config = dict(
    n_layer=12,
    d_model=128,
    n_head=4,
    n_kv_head=4,
    head_dim=32,
    d_mlp=512,
    vocab_size=2048,
    activation='squared_relu',
    norm='rmsnorm',
    norm_place='pre',
    norm_eps=1e-06,
    positions='rope',
    rope_base=10000.0,
    rope_fraction=1.0,
    qk_norm=True,
    attn_scale=0.212,
    bias='none',
    tie_embeddings=False,
    parallel_block=False,
    extras=['capped logits'],
    init='orth',
    init_std_qkv=0.0647,
    init_std_o=0.0,
    init_std_up=0.0647,
    init_std_down=0.0,
    optimizer='soap_variant',
    lr=0.00904,
    beta1=0.95,
    beta2=0.98,
    weight_decay=0.015,
    lr_head=0.00687,
    warmup_steps=77,
    schedule='wsd',
    decay_fraction=0.555,
    decay_shape='linear',
    final_lr_fraction=0.1,
    batch_tokens=[16384, 32768, 49152],
    seq_len=256,
    doc_mask=True,
    train_tokens=153400000,
    steps=5216,
    dataset='wikipedia_en',
)
Each number is 500 + 40 x the weight over its row's rms, rounded and kept within 0 to 999. Layers, rows and columns count from 0. Numbers have three digits each. The size before them is the row's rms in percent of the matrix's.

# up: layer 8 MLP up, 512x128, rms 0.358, rows 496-511, columns 0-63
# down: layer 8 MLP down (transposed), 512x128, rms 0.372, rows 496-511, columns 0-63
up496 095:510507540444500444508502524490501468427475488550478507512456448496464492437526478442527466549471522481513548455432487580498409397510496498531471452480505455481560383431556462523497472528525484
down496 102:480490485517437450518487486528462535442493485485443495475441504494560489429536423485437471534457516415547512585514506540408502532500470509504583492478482490518549463516418529533466498497498517
up497 089:564534525493491510425534599482551474507503510503541486520558499562553464509499526551467465549535547519511503532471610490471487449567464448493484456490481451524492466571514495477449456428522537
down497 089:455526502487490548449488503480477516488501516428512551485507520529514525477566483560501497446534475515570468465535507437536504508526474448503490502480528505480515504528477430530439513572537530
up498 101:539571521521449434452538463417505490453457473452448566448523502532469520452611498436559473486532472476453472513473526512481461549519483570445455459525471568487505494498522557444511461517433420
down498 104:508635488463517486530565568497523527473456512438502474483504512495489516492485492492457452526470525543487465488523488495497418525543501538396507448479475507475466513547512506494472587544434495
up499 110:574530501482446506516555489485509575536487532521459504451527475529400458473470537405415513507468406459423494485538497487552383472535503469488538454445471472533588533507495527534509493497464506
down499 108:482471544484454479465521438530486532447535430514548477448505523507470479528474461509461533443532484512414520533483506470565513501494503529520444456560472517466533528483535447565510526538446523
up500 100:451504482479533498445515510515550451526532442436523448595537528453451512528491510555481493508527541531496452540539480543504431504600539503578533476469539501509507428543457497479503536499496490
down500 098:552447532459508550488523494556504546561482438523546508500513496544476524433620469480495480488545464497489544516521516538550528476526444422485483531548515532540454485504599480498496471472492524
up501 112:525512546535465495483446508451503489477467463489520434474498453536486521483610502555553486455432520470508490502476542495559438567488446480501503451499449460551456554514491539430575502493525442
down501 101:542555557516601489490385480484535511514471532370473494480553478505567393491531480475503520553489502530527502491578479539450484525455471602526519461515513494490485524466525493514575526448487487
up502 107:489510493517492494479555474531460492540467552473479439482521526458462513551549526487502479571472413516452488443480492541541433542494510547493506512503451513576414528477425568484496380530501503
down502 111:520465564438464427496514536494475491565505533475466535470506509481470428496538462489531508531458485461515481569537511496471539498550504558482481487409606497494430491507454487505467519485505466
up503 094:545480523434546477420460547464598469432494490476551489476488485493438523427503500422473625545518487482488536524490455523544564585541486508499552465435529476568489519552499444477444450499542429
down503 099:494535460459484547469453494532560425464465499478454499505533505554506514579476435448469507460494472492511592490515484508484505518498554471472508493480474534423460475474429513481510513447439493
up504 092:540457454465504524442538505488514522442404574466526582444516439546458460552519533516521517564498486548445510520439483519512492500481539445492525512550413454513518527495504460612472533555490477
down504 091:467393386512496463539493542454543478515494510538492467596464571477538541511560508500481496479483569559464435524511557530518495543468515431493553526517462515510545563516510474484483468435465460
up505 095:494536518522467462466459555473540450494509557511515502526513524547516505531527483478471510556501468514481487516503574430536425456526517486564488416531467544489412543439490541444466564515531496
down505 100:520547495504531428456473433528482482483467506551488512556526530472454507495574549500556530493505543532495522411507572456555509537484515483451525447530476539503545427468545566571523533511547429
up506 094:466485556497520543452467526463534561513477384514517533532450479505538465440484567490455469518497501524448512458541510518526466514481592481519433482554499595459507426514480557524566494479464477
down506 104:567588477523560547498485522497471508522500551523434442432524507488577476517520489470461563447493553525413472523472522518480440473443521442472534514512378468553459488500520486490483479550523500
up507 105:557558458534396454453561538536448528468505550449513439471536474506518473540585451517493431499443473499444523522461448497504456428459446457476496531528483434476521538449495484534508493490456558
down507 107:510464533427574540538500507542568480512500482505484525533564504513502481531565540499407482447502511532513463503474534504493536553490494405462485443553556514536532556488475533475534583523497474
up508 105:455453472526559480543544524384492534495558472534534501460501436512542480468566500454449497467405542448529486445524481485505528501525529463451558512530585429458488504485438500494533489528553510
down508 100:498458516404474495579553481507444544520523452533492414525502449438482502462525430531464505517452480451558511536531476483508513549602536490522535512494493460500520480454584578448576496464414449
up509 108:507500541541511514498490462460419474533491519544509524590491527508536421474540534471536515506442483517503490548502430570499527523576551538534435414519468433560473579518533498457513499464537520
down509 104:471467488594445432567546513511519446468481523504551561491524514524423468470538546530430478494524537467457483561515532464456476531437578497493512553487564497510465521445525567562531470552471535
up510 102:506486533522475501491469505432504589525474467518536457563512448536453484417495464487535495488539474549566519426498548484512504495475519552442477561474525496562477506453537521516508543464562472
down510 098:448465524431471518505532549431482385535491487508492582559439464443487532582532476476463475496517524511486501450435564528460505476612543521536564441490523486444451528482449531443498500575517481
up511 095:483469509578480533455513459473449484477525494450572575502476430441465507420566447479521430459531520460500442497456478490453514491442461511480537531547482489505460477462485597490518519434567480
down511 093:581445491505463532513503540526539535496466540476552486551416418483475461517484515559421520536509509498565475506562513582512498479554509443520535491510532513559415465444492485520491513490405474